{"d_model": 160, "norm_place": "pre", "norm_eps": 1e-06, "parallel_block": false, "beta1": 0.9, "beta2": 0.99, "decay_fraction": 1.0, "final_lr_fraction": 0.0}
Each number is 500 + 25 x the weight over its row's rms, rounded and kept within 0 to 999. Layers, rows and columns count from 0. Numbers have three digits each. The size before them is the row's rms in percent of the matrix's.

# layer 10 attention output, 160x160, rms 0.0857, rows 0-159, columns 80-159
104:492531478461501504520493500525487507461494530483499518492501485528535533505527488495496507459497471470478507488505504525500494509510505547527491488477493494503497483520474473503512540507499505502509506489507511538495492517524470484512509493
104:524507506481478489491479506493497502540512504486489518508511491515518481505473511495508505490499464502504494499512520521499499527476489520501524517484507474498488505512512506507518535503509505470521529512511527514531499531501500491483489502
097:465468499507516513542503533505470527511465526499532487491522503537499531495487477507472512491480507537504528521463514465478506506467528531468475497511517493498470516524496479478501503510512489512501487501470483505510522498517495508501480502
071:490512495520516510477513497487472500509525498493472497494482501474492479522520493497492475509489505499497521497513481523502502524475494492498482488508514494510481494503527504507523508469515461511481489492484504517494512518522497542495503493
102:556510509450483496510467463534470481469487513514483483484521471504504519522483476511519475486475492506456508484445527504489515500519487527514469471490535551523469510513540471460476489506453525529505480529487484473488489491508512514498500480
102:530501508509517518508500472487508494527499501506511493497534461526508505501513496509490482485499487487516515517478500513487520518492492520529475476495512495493501494517513503490495487499485523512489465506504516494497519483517527502511488459
100:515461467544494491472508491502471527508511508503516544484509493469491535463492499481503505515499555514493481520492512469517492501499493500448508533474511531481511509496454506501480495505477485489524505480491439503490532523489471491490530535
102:510483494508544510482515496478470528523539519533540456486513509478460512509484500511495465497506510499494515490498503474501509536496490499498491493520511509535479527483511507528507493471489513522519475520481488499495514466518521514526521486
112:507485510494492511497473500488497514519502530525507509500493502498482505512513479505480480521495486512494503522508476502493503512474514505494512482508511507508500508513483499500518520488511502502515511509485473503523505521516488478491491502
073:483516497531522505490520520516487491470523519509514516504504493497520507501490471478531513502494550488462522492518498490517501481503485516461454532541513548464512512500488500497494468511501502516501477508494502467488466503454515492513499508
093:501497544487489505462489476481492492458503519505480491508507509496502514493494512503509497506496505460492497520488519488511508496509518513509499501495469527498514485484517471495502499496486499492500489518492503513493476488482488527520512480
110:493506506495482510527491500509518493508506506478479507520481522508517476478503490519482530470491516480525488507502500529524511472521495514523495489504497509503496483510488497504480515502505482479501500508498511502484497528493491498503505507
092:492500489489487516479518483506460434431494551499511468517490495512531546487474520506501512473504475487493525519464508505483500490533515567501489509491517483529488517490524499461496518534475497502520493514518485485504469497513502493484507505
096:493492508506509499522509507534500535494471497478518520507494527493500507496506487504495515486493518493508480474491491470522467487510494508516533485471496518507535469508480489482490492508509492496490486498491482509502502504511514506473510508
116:459505502501541519496540528476515474480548476497499494491483509501510484499505531516501500509498491499499484501486490498497508492492499514501511503487481494508484524481502521498531519500490473489495485499490530478505511494505490511497482488
113:493484504554521526517545518481503481484513509490517512502489510511512483485483520510479494476479505484493489492508511518503498483493488506475489496486492524501495507496502495484500484519480516496508477494483485473485502497494503473514506497
099:519516483482511486455480494507465530479526504513498510517477500502511519467498495483519502487507494494504506505484493502532500498508485500499517517480509491480470497493506517509507510499493480493512517499498517502509522516505511505477495514
097:469453453524512514520521505520479503482504542473497496487516533525510491491509494541475517474506491495519504482477458517509515476510477524527493448495532485512483479505489501489491486519530485487466475480509475502451507534513492516492496474
105:499459503520509496526530542470489518510523537511481497517495498536455540487466465482521551515522483507507481498490530493488479491497518532479512521513499505468496510512510458465474522518498509481514527517536479504510513548463489470466505540
092:486510478476507451491508465527495517518467508480519519508504474479492492464482505455485513475482504489509521502508504479514486513509501493471504530513477499487489528495503515507480490499474527509540476490469516465517534467498521445480481519
095:487492492502500490516534458516488508518466517481524479510509498470483491504477499536493482500519492510489532513491471491496469510477463488507492497502526504502521509508478477468489465481494506529476473492509467488471520493504513506515512482
110:484507487513508513515470515500509508510501490494478507511489497517483494492500481501499512510514488490516500495478497503496492492501487508515501475495495516496519469524490480502502523503490491496493510510511513522503497511489493513485494488
100:470532467517512525518510502514493489461538494489475521472491501484513503461535543515468463501501526502510506538483487493469494483487495487503506496500499502509530483504448520540538492467493487533479504492487505520498523476511479525516521459
089:478536503464476492496511494525502497502470491487474501489485478497507503482486505476497490504491479499496511521514535501496504502514514497467496504500476516475493489494499467476489487492505500502495495497503501480492523495512492486489505505
101:508520517486477506480485499482536477510486517469498503497500500505495476511506500489498508502493501482487484485531524517503508497512546468509523503519477493500510493502485500503481496490487482483484500464503509497503527507499482500495502499
114:506480512476505488489500509508460467466511506483490520498497506510494493519496519500518511518495499493479485487503523498511483515522520500484507491489494506505518464499509483489477502497494478511486507461481501515495513503510479520506499497
078:492468494521527479498510513535451493456484516484495505520515486499471506502501516504495497515488511515508518508490502478500463510504521484480519501486457514504494503483487478504507516484513482486505498490484497498496487494508468496495499496
100:506516450526534488490484512473484529504511498510503500486504505502507506513505522489496486517485504528513496502509510485476483480492491502493511514500478482496511499501513499472507486494500498509473484495503520498503511495506493507491494487
109:504492520521520495524498542505430550530521554483518483517503528524471545506484462505503510507508508511516518487509491477479499515492491528490469484502487488505506503532493484494503485508532501512493489505501449506503494515499522512483511504
087:490495514515499493559500533486526506513482498484483506514489503529491521504497482511505514499518481485515486485497501514516494473541509510503525491516481472496511469503511489489498507500495498472482522514541536521517495527490471502460502483
106:502503492514509501481481481468497519507496494538507517478487520495500490507495509504498490509509505508515485493523513488518489507488505480485535485496471488515506493510471483517506510508503505496511535496495492500514524504493493508501514513
112:496492523510489494530502502484523505496514486500500501509505501494496498505524479530503496498496504505502475499492490501504479490494494507515534493512500499493494501476500509502500510499487516492525497513518504483516499505519505480487506501
117:506502466490494481485503493500482520518495544515481498495522476499503498505482500496522508500497497529508496500471496506484505498497501489475494509470506499502497516489490513492511498512505475509486497502482498512509495496505480524504471497
075:500511515507508504476503527472510487502525481486474523483459501510507522510494477512527496506473477503491475499496501485533489568473489506482519480500502483487507481511489488479480492481507484471482493478485485514489517544498503481495501497
085:521498499524455462499505494477526510504503514516485537493521496508515512486497510496505512487506493506510474505538518503487503522474514474477528534524467482486521508489502477499497515494482512492514528465519525488517514498488469471520489527
108:563506489497459473470466481512504483551520495488493520509505506500513506493512495492519517489520509501517468502509506512525495492512490491520527514499487508478514505512499506493489510498488513483509510508514527501525500523503502490486486506
111:491497510488506536511492501494521508501518496474489493513462508505499506473502504500507504469524523484509490522491506502505478497497500519517483476506512518516501515527484496503493496504504514494500493527502483493481490511493533499514520516
105:513504507496502490507486509500506538523518487502500529493507501505489494507495479475503514496491529520508476508507493517503504515509515506486488503466503501461486472511492493496492498498521491500477505481510470506503524524498502514471525490
113:516503494522502504497479505510501503483496502478503523497499493503491505471493526488495503492482504497507517494490493479531490493528488507482490521490493520467514496481489490499525485499503498492506503516498493506499501502485485511495504511
098:463498498478494518528519497527498504526466546506511482499477513499474504511499497501517484501519488502475518506491494485495484496483513519516497466518502501513492502530512507491504503505505485507489495514500481489509493505512513508494478482
122:526508471506503469487473505519465547501538489530496515490531484509479530491516504489520505508501501507515488487488514501496508507538496486504517518500493496483511488515492488521485520490501493513496529501527512531529499498477500536481502498
102:481528515437472479494478491490516532535503497513474515500491490498500501493530488526479476489490487486508479502524488531479508534454497518515530467480507470513482488521495527531512573501495482491518505489496526515496523504529476499496500483
086:483514546490491490513510524463537498505499518487494468487494495516493489522477510512501503498521441499498484497514510506483482500497528501500510497496489518521543509518499468508500535504495518501492514519513509503525461496476506521500497498
122:486516483499509543487497486459528457522509509546489466482518524470498477540492532499516480537503486516511507504507489481473497482506480470507506462500482492536494494495497499508516492500529480510471504491488489498492477487520498517482507482
092:493474520462490511491504500478479509523524494526502500515500528495508481498476493523515501532461496496482488502505511493510506498521495491493508485523484493535506487505507500489510491501516511498505517484498487491494501522495517488493494518
087:533519492497474420494485453519485523522510471511480533478524453477532543491501471488477492516517529536497494465536514493468518468520519502500515493480495522556529478537469478534531543506524516516497532509489489511518477500489521501509520527
088:524518503509510505471457528472506500479546518485503532478494496483484528509508503501507474510496537519507481480493494479461496538513474490488537480463489496482490476514481515533495521469539441496482507506478493547518505504515499520471503494
090:493497498521494472500497465519507487514478475493504512484441515498501508490511511485505495486505501474500482500509490512505493504506483486501501507491473514482484493476507494527499494473488472486482485497481514511501494486512492512497521490
102:493505505508498518505505501497522468492488494502507508506455519502509485493489509488505503512496510485494460492514487521500500513506493478493491487486485510496467489492486498506481489517502501487484497499506512491472501503490501498491530509
090:501511502494522506506488505505506480421524490498489508549509512475523517454539489488511508493472525499536507484504491502505503503518491522514505530484490512490522523481498499483499495498468491510538473513476499507520482490525490477479486505
117:491502509517558512503510496489475481476508466485531509481510492489503506492515520486463476516472518499513538478501504472515522503516515469487497509482498472494475490476486499517517481497504471518467488479485491521484519461502482541526510484
092:479558468504514510480500476503475531492499464520508520506494518474499477466502538504505474498477525497510505514508486514499485492511467478498520509509523525503507512488483504489507480487475475519466476493486494481478505486501481522513506484
098:499516480526531497512494515545474500518502495486510514481506519486491484490513510482460507461477519487504504494486480490515505454550518487501495505515496505503488488491476528527488493522483499491514507483479497485484492470482487508520487482
083:495538505508519496501495489484487518486503507457489492500487491484469504488528534518523501525497495472510471519529462491499500489517492476501522477509487495491517504481492483517503471478492507493476466481487513510509518487493462496495493476
101:481520504503527494496504526487524466491501491458521503495510500485495507493521474505474494473477512492503527456498501495508507467524497529521469491504515525508475497506487496484486496505469466497492468517478501486481478488515509499518497481
097:555515471466515502466452453511502525537535514521466472497476491505498494538482486523531508492506466485463498493469474476503512479499462526523489472499514505516511510521529485484514499502516534513494497554496479492517463511488533523508490483
098:513492500505509499499507485482501487501511495504501495492511492497519492506534526521489485509485492499522501485509493511497509494513482487529511478509490489493496466499499504503500497505496499494488487464499505510467525507528491499509519493
082:512488492508493483513493494503477463473496511517480497515506498489526502486521516499484488489518483499529507533489468503496479508512486462542506480512481498506507470506478500512510498504495528516501491505508514493483486492507503484502526475
106:506493498495497500489511502509505494498497507505500506507515502502503484486510514501496501494500488501512519510501491499500505483483480491515502510475523500511489509511507516509530511509504495500518491514498496521491479508500498504495482498
089:460526527489491520525491527490496482543513469477492482484522500498471474524487536515483474503515484482508520498528499513472496503481506487529505466504528479530517483525486514535477509472490530522494514493504525493505495471513523506512504457
110:496503518510520507503485515481494517502493515469516520502511506499489505495496497504491516489500518515522476482518501511506498487513488517496527518475530487470488504489496506479485467497497494508509477500510491491474512505508500488482514494
092:479553476501484501472490476509534470465503476495482514486479512479509508489543522525497472473489520491504495511505492520512488489531487515543516467475536517497507489517477500506514474500482513504498478488489485490462509495503493500517508465
097:513498533514480470465520493480483483507490526530495480529487505497501486505483477500509510504517495494484538450512519506504509492500515517479473516470495500505496512520518513476500519523506506488516503476499502492512489523511497475484472521
086:512503508490501526498460525482507500481491526540466498499503499519540494464479519501459493495502499517523520521478511486504533488510491530481482498510491516481516501528487511497517474481507530488498483522501515493519494511491545474497500506
086:459532503503483507468515523456524491509502477461487483508476493492497462515528517536496479497483484514515508505506481517491493499518502507537489471496523503519511483505499514502511489496496499507488489505512490504473479498531526506526503467
109:487523516476494515509490530471504493495488506492478480496499512511483506497517514507520491508522475498488515528494502484481484494483512495538500493497520501514503519518501498518510536482505487517500506546507518534546475501514507514507496488
090:498533491499472542509489489497539455508527461487499528474478501502525501514476513460507508507520487517475488510518522513527536517513501488492503529489520484493486489519488502507492495509486516490510534481505488494480511487447520496520490517
112:521498506489541517521491530499509499503513525514530496506509511514467497513511503486517524494492467511509474490485476488518504513494503494509500500503531486481492508516510512491493510513501521504513503507519482493492501521500513501494490500
095:471466510494488474472549514491517473451521485474490499493505476507522493488513532508550485477506484472478490495516509524504513536509492504517489509502508517503499483482516474519496512504448500484506497484505513506495498484469495497535508496
102:515525502484492488511475508517479504496507493507488496500520482504470524525496520507534512513504514505493484492475517475493481506520502501516504494510515537486519467494531466514478496490481508517512506533523508522489479488467495520513514474
113:532495498487490492509506515462500538521514500508489490497521501513494503520458478519512505511511490529492502488487514496506504532495515515480485489497489517500514495518509486481491504504519529497499512504510483497503490520487518491508506514
088:525498488478475498492478508491488528495495498501477496528494485479508487509505516508535507517496497515509482518498481492511475518517469502508529486483483516491522482492499485471512476480513523496488496508513474497511511513495504471483511492
108:518487513491492484486482476492482519490496494525488501500499500481484484481506508490504494493467501504506505504522499493528518503480503508493510524495483509491497524494498497504511501482481501502537495503478509489510505482502482490500502513
098:501509490499447444481501475524472497438484490514494514503507510480536509491520505485488495488494509496501487477526494514505522502494512510498498523496484483482510472486490496505504495506490489512504497478501505519504537515507483491484515491
107:530494501538543507558477531514485523451470507519492496484511509531495504478496494493502510491460501514495537516472509488515516501506478506501450487544500504485486490499496483511516497507524510494522511522501491503491505522491514490498506511
115:515475490515491547485509491487495484553535454491505485487450506502499495509489504505545502538526501526474479529503494503504486516475503507474476508506492487529498499482516500499483476476515500493453512494508495497505476483502523533517505510
088:532519463502489490494450484517464526514496495523504511503522510494473527499518509485502513500490494504486494492509503471516509505503523489504505524518511479503525503494501497513467531510498492484526521490508534506504511493496499505500487522
123:486501508498482498498508495507511506516480490511500492517484522518501501515493516493495513503487492500498492509505512515490493494498490507498503494511506483493513482506498510510482503501510492478477516493507504521497491514491512521504499501
111:520504528506473537527511534494547504525487502506509505473478528515524492535484491487515521516526497529504459499517504525513486518481494470478499515503517454493483505513481501508506495515520515454491553497546492511522496532473510504494507513
105:494498478500529490539481543541456534500499495495536514499519496509488512484502506475492540494501514501508479493486478503492485493531490495499507525507507500508503478474516499523490496500498492506497507500496503518489497485456493518511516489
109:446491536465493537529536521512500486493495449477515475487502478487476509534484534505497481510515500507466511466518499516478500503499496497501484491506483503544508504498513499516499508480508509520494500501472502493504482459505502523531487492
091:516482471519500517451518509460514461492575521509478504521508496539505541489483481484529510486483462542521512507494511494518505518493481543470512506469550480476477511522492480490502520527541477494505523519527487507498481522489503525485482520
098:524479531469488515524490494496505482537499524511487473535486492504487510506474493500503507525542481510548505527481491499453483508510481534497491474477512494510480525548517481480487525514525503518496505536509494498514466501494531515492477494
110:493512490486511499479504496501504492513524480480492502482508493480522515525501494492512476504493518508500497444483503492499503495518501501519501496480486510512486503459499512509499500515487495505503486524507506495496480486507510488502531500
110:506500505508543508494490505489472527480511509521492515482513517488507501491520517480506504517488513519529503498485478488499506504519498492471489510498473513495505485511490500503532498479503486490481504487499505510501517497498481515514516495
098:497454515514515487513511536517485526516528483472489537488499512516526507474512496480522514499503510496529492491529498485546532511514480476479525516479479483463498491501511481514497509496477503474531534465506498519522538523494479484461509526
093:497526488499480502516509486494521503535509497497518468517492512495508499510472506507476484508498507492499514504504506483480511493495504518490487493492500522512509495505516497493493491515517507502497461504487486483490496484514533486519492493
101:471490535468500533514508515509494512490482514515526488488503530518481507503487509518489519512504505524503493498506511497497506481511525488479478492523494483511494488478494493522492481495520499489493519506513502506484502486482503525508510504
091:487490513490502477480511492509477493473489492524492489504503486516480495469504495513506481508484508496469521500520504484488528505483497444487482501520490527522506504493516519531485508472495496498507506475464515495526508479500508495508467515
103:535541471501507497489454465562513513508528486504515537508490485462553518477540499522457506487473521478509489498495470500536490491510495524516535490485496496486546465479476488514509480480499489495500484501484485511499508506513495495490526475
100:520493490504495460490488477509503473498509478478504505489498519497520490493503507496509492482467480473507478510516498509512490510492477483518517502492486511506518500463497484503491492512461494499521492513483506504501491485501503494488490490
109:486497514500513527501493494489505521479517510497473497491465502486497504501515508513497489501494502500492493498512489506522507498499501491494497480507511496507483499496499496495481480500485502510483493481507501498479510495501493509500508500
110:501495507500475493479490478527487513522501504506478499504504495485499507478489509483500489479513519506496503498495480499510506508486499495495503516491532512500511511500483523508491503489486497515511488496479486497503510485497508500512491485
090:485516496521490504483507491529514484499473516479516489491484499502506518502529491510486480501501488495502483526491495493472486499483499492519506482509497531506508512498494463484500463504494511492502475526484459492493478492500502505524495489
110:455522511500498525485470513518500507457496495484514535501513503528510503457504525495489505488505523500511492510494511508499529533496494491482503495479523520477539464520512512521458476505487492503486486471462509525474508468482493527500458487
087:447503468519489490515517541521517504472509491449453533523494463510491504487515516506489517486506521475490483501469518503486492477531501536514515504521510527489519476519470479502491511505487478516516488532507497531478483512494493477499502482
106:500477566487497519526502513501503510479508494492520495507511508498460511496495459491507499510506511523522506500508496480512510524500510506485489501505533505473488505518510497489475483492517516512507503512512452491488502517511523508493514506
103:509505488542526494506527504509471492509504477501531503480514493504497500497499508505496493482498524510496516487494505509494502477498510539484485512521526505492509507487484509505483467491507524530486496509520474485489487484505514498513537502
100:514487515503513525474502498468532519514506534488498488506459512502487503470492483495511515484514478500506529504496490491497469509460483517489489498489512511498513504530501477491499504498531508507485508549506452510508496507490514503507512502
096:513502489520521486513508520483488535487485495461526496511500504488487488535530518527510500512492512509514496473489473446501486505519490478507506469527477515493494485475518466498502476477485496529481458523485497517481482479522487527499516450
109:507491506515515509510495501508467502472494472475515493482511495504519479505490521497494498478473500484479507486495518494495506484498501518485488501484491511518505506489505488475511488505468494517497480490490506498491491465492514494513485504
079:477502514477519494537501533542489511488471499493515491478512488468510499496499500493487493521498497521529509510490484462501510497505495511490502518500463500493495511478481521502531482481486500492483478507528523482495493476514474486520516479
102:495498491490503485485511468515448512528500477472518486512512485477511519501529508500527492493478506495504508488535478489496521483507495507506502499493507523493497510482507522488486454503469499510506441482476489463464512474525509474507503486
117:494514459510500493484494513531477517466530507509502533470495486513494506467489510474502504473482511499470486505498506491498504490520490488451484532499490503483486510491493515517501506517485499480520517485486507493499502501480498495507486519
091:496517477474456480492498474493497481490496494511498490483497507507510524508526476502516482500502476503488504485528513507508513537474521502518516495500520476479505496510488498519523484492498469505502502483490483523507529510519482511480509490
096:528515511492515513487465507496505488500546484517497495494504481503498496503481520492530487487504504512507496478487505492522541495534490488483506497488513504488507491511507523510500492517514516476492513503514504499495482515480517506486497518
117:511502486475473489500502490514479486513499469503475504489494485501499499486484490474525498482522493496483491519520508515509499510512505493490505495507485509500494508512501511500497512519498510500517513502506504478505501506503499498496495520
088:499515477552513491504493544509487500496529472502499521519472485529477470469507519509474517548472518519532504539481485489513525508519471521475474500526510494507523458499517516530470494499526533475520502479506503511466512490496509482522499502
110:485521476490487516506502494499495503506504518478502504488504476517497520508485509505484484511509487509497513492500510505482486507509511495485508498511499499505511509516498478496514509496493507522508511508499506511515499487502500510504483499
083:512510490489503499503503513506491493506493505493475520493490475510517464478522505513506487504487502518513495509469516483495522495520493502499500517507494503506497490488502516489521488510468513509500492501532496504474498487493470501523518494
100:519497498485482494507499494477504528505513513498484495482503471507516521518488487506488499518502492508506512496510529511477502494495497490493501505487493497498510497499515497484495522507494516463506515500502513510527473512504511468488474515
088:490507521472487521468519483493476503520506479514501460499490502490498499511474481515507473491505505526481520524491515511481508509501519492502478489503500497527448528520518485485484495487532473511503500515491478487496507505499524509476517515
086:489492497470505520477527506483490483504521505491502476480514490498501513494468481502526489487527497501482503529494505494491499516458486495479481501501522479493518511522524475459466482504490508518491492483507504481495515494498504496492486504
108:481527490509481505486489486536481509514501490491517515459480473515498509480512544484513499498517517523484460516521541530471527493513514463463497511511478474488516480485495488505471456493500495514471516435495499506481531469496479527516496517
090:497511486499489498518523496505524496506498496480503526498525484508533487508501497504481514481484472497498486505498475527496506529491479485508501522494488489496477483486511506509508515512476489499508500477510505505478533504507474495509515491
097:485471504520526500519509540474504494514498486507512489503516506506486504523513500487499492514499478501517517497485504477480498509491500492518497495493493504523467504484523506516529521500486503506521491522511515511498456468530497488513505480
093:454509494505489525499520506498508496508517516465519505485479514492467498527508520493496495511508513494471479487514468518494518502501493502478493503535514480512463509495510518510507517508487516495520511476513504470477523501511487481503518494
091:481527504510517483540457527503484545500453511494500514486504516506499513487504507504443520499481496489522508505506492485485519485522492510540522489509474472508525471481465498528498528509490497495527516513500537526510467487502494488502512490
106:507494477567506491468531472506522503524513485533500506487503481515525500491485500521488497468524493508483472509524482548492487491475483488482501524496524489495495533506507505467489495508463516523504477459483502468500522487524500482502486503
081:510506524484472516541510497506481479471442491501483504503504492509519482507491488503511501495495495506520511514510484506491480489499508510506492494489523517480530499528455491486536469492539513507472491517508479505506473530509518491513540507
093:509482498494476517500505486474505479488529524509474493488480504488530512504515527494491517511516496502497475509508484505522496512493512499502523518487493479519488509486492514514479501496488509490511512471496482494525515502511484491492511495
092:471474492478492481521535485473497519528475482496528500496487476509467491510469505506506494532505485519497502492533520494470482516489497495470504514508478475498483516494517461473475516497502491496481538484499492494523534490531487526480510509
101:492460508524495471516521499530501490500511526488487492495514505515502488516511520463499525494495510498530505473514507514508532490518515501488481517483477471496500498481515501519502512506513515480511517488507507519506507504491503502491492525
111:472492505473469489502516452542475493522483476474516476485489496485495510524522531507522462478502469458481481503516495511497493527495503479515514487500487481523471483474519491515495479479497494499485488474484509511487502458518495516522497471
105:494499509523487512514510494492506496525510477517518484510507491508468502509490502518492474522498498489487500509496499492495487499483498489499530496519521481515492527489519494487477499508504520513515492502495489486506492483506479500506488495
099:515513487507519471499497468501514517523510500528477497520487502490460467517517492511508491501507501490486501516495510481508519482497511500513510477509487507509494513505515497495510504485496492504494484491477510495503524495535500503512466496
108:470501477473507507512508496513488507487477541514530490487489500509520501523498522509479488496485480495491495484506499510507501508495501504500501473460487481524494481492509507490522512516500509481505497477504514505482489506517502479501493498
108:527507474515496514460493471521486492497531507467500510508495508462522490509518480499518497478520539487497496501490482496534481505500498529507496496487514509501480497498493485473479487513491485512494465495503465498458507509506476502495525488
118:503452536504490481496485510496467520492495516512515533490546465493481505479494478479477515517505521515528515517509516498500500524478531498465505515513487499495532497507469495522497491481496512501498525478499497511538516505482497503486504508
095:502523503479516501534443522515486542513504505560487521532507532509492490486515495491476498494482496502508522510483472485491488512489500510537518494487493475489529493497471542548554533487526495494520518508505528525535504509497515486473494478
105:482507488478514484508506502504435537516496510486531501495511499475501516470495497492481492515491520504508521499498491490480491512485496520503499496483509505512517509499475525504513499499503472510487487504479501497504508485502503509489511505
109:515470498490516494521480474469494538519487500538499465521507523506479490498485497497491520494518495506498526499463496456485491487489508496491476464521491512495488511527514467482505508504504527523495499533513482488503479495493522518503491483
085:546520460530502458507451498539467525496535527549456536452517455507508555488506527505529489520508542563495441498522512519472511472529494486478509489518460502475553468504517479481505503477505517489468520476505519505519503510511478510507475515
086:481483496487450505523549471497465453524505498511511459472498484495482504529457483482495487509522502533485512485493529522468518492468520521492467514517518482554481525494508494508514512511523510481501523526508514485506473482476528511482485517
087:498503531478511539533465527518485496500485475489498522472522504455487528483508510476491501496519530503514503501522471497507482513492492505496496502480477481479502485496468514524506514476488474507484504479506521517515519501508496508474508480
077:498516495495468470481503485516512497513517465509481509507495495505497522476490517486508491499521472500522495522480468525483473516517478488515519494505492495501522482497498506502517499500515514499483508496506505505485489487509493504501508496
117:488510527507497507524510515500490506515475490464529491499511507463496499511517491524487474507493521495497528485500479486499492494498484492522513472492514504526492508495476501514508490493511499506508489516491474499497506502523512489505534486
107:519495510515513510518494506508508501482511521495497494507509505493465514486504502509496491528506510497484508498495500492495517502506511486501478496530483499517485515492496501496495518497504496493497516507513491499516511514506496505499490507
101:529515493512499474459500476523471532492504504505516512516498513488505529487486511485517492507486534493474498495500527490504514488518489486472493521514464505503499510473499486473500470496501486488499489504496500488503516496486506488488505532
108:468499502491542517514474531504476517470508513505509516510516506496503494475535510481483505484518499474522531494498443474531511536491495473525515495503499504479517477513489510546539514488499516506513510496504488536512525497469488496495495480
105:487513485517506517478506503451528479499510504493484508506492492520510502490494476507484508492495497511517493502507511521486513498487510492482497519494489494492497502501494498498503505512518484477486499496505513501497475510496488501505490508
094:491495459531514497533503514515498507473474518508506495480546491528495537487495514480478486473473497507509540487505510493494514516504512502499483508490516472493490523498487499516500516511503491526516503531488495518528480470497501521500479493
095:502534493486497510499452474472479513466488506507500484495505502488496521492500487504494464482513512507496523515488488501486485505478504505522505471468519479509484490527489508505503506498516478521486490500483498517497524489520486510488506475
096:504483499502490485492519483493488524497495493484506481510502512481517474498505516518524500481476495511525483512505490517508490497526471514505508549496489509521487536462514529472512473504510513495499469488500502469498462491534490484502508513
118:496489497525521507480517494507483478494500531474511474500505532492499538503514493523503468487484490477499506509475464465500508505502479480531510448482497519533484495478510457480500469502488508523495450531480469510452481475521499512546520457
086:531519496514490512468459511494482530547510516508477531504489510504481477519535485512516508502487492519512489512481480502513484484474473515509518507495515486465481493512504492485507506503497487460514519496545502503485529559502481482482516508
130:453487456497446496507575483503530456498491519454492480493476505551495495512455509487536529469520473519458477488505547520485508475510506502465494520502509499510506529513518481486498520536495508465512526519492519492510461498478474510520464536
087:513467474516484507543512524496478495504485497490512491494523502512502526509486486521491546501522489529488487507495502463489503523505522522494507500524501488500510487483504477484495488498537491509511495507513472511489522530502501484500524514
093:504488498503514508494477488526481512504484505523534491492529475479498493496495488514484492487498511505503499504474473501476497510477485482493485516500503523492494498479499520526506491502482489508490483509486519486485497460495494536513510473
115:526502520493505504514501501500492499481488524497475497499483506499505520499520471513485495482480495492493518492500507498494503478500507533499476501502489528492510514506490489483505503511501517497521483514489489472520487504519519471499486510
106:515469517511537555473487531465523542523524530498512501483495527499508485508496486521513537508500513505494458507520493529515482486476504497480472519494505450512435553481491500457481508548502497483520499503540495465487487523517481494495494505
098:488492502502517518549480522495508498483485477490508506496495499530474487484529497497504501502508478522524518500474513501496479483506529494525506497515521478508495499516509496507490507503513494537502513507508480499497498497487486523507506485
107:500492476517507497490497505494505511504523502501487511522482525515504512488484487494495492491518511507501497515489476505495481515493495497500504518500510499479472512501496510504506504483499486524503498503497507476511513477516498497488519492
095:496514503484519525477497486489496487505517508540476469486507506507520497495491475496508477499510490507490529526501508488473514518473497510504441490499506499537471542521503503474500506512540497517500489521491480477496483498523499479524495508
103:524506459490470486506496476490505498547513518509474483522477511515492498532513508516514507509522472494499484527532486515496508511491492514524508462499510467484495492513513494488503502487523522481488491502522490509503507528531510485489497472
099:484497477516472501480528478475525483485487508478492501505489496481516483492494537500485498484506496512501493503493504501502500490501486505510521520495498493495506531488490527487530505502471513510507481509510513479500515484515488490496485509
097:535485489537506482464511468495479490534498505531511472484499517496514472541502486500511501488504465498478512495495487482514528489490491487507496479500520497519467496487512491478511484522485527508517475478487469466452535500527516471514518521
098:535513521536477490507477508494513466511513492482469494482474527487488491522516503490500474510500488518509491517498481500501485493524488512514490473464516493500484489530477502492541535513523470510500514506506509504492481523520491510493506492
080:493510501475427480486500475440511463508482488518496485496494489514537485527450484496490483485523487498512493482524521552462505496475511505482512494505528490522511484534505492494489496536500529519495516491508513471477493498484527484504512509
063:488469503512502524543505544510512477490481494472493490496485520498477476476491487520494500498528524515522486540479495480517487522471472510488491484531490524502512492534496494481482492472512532505488530508512477492510490521478525505508506513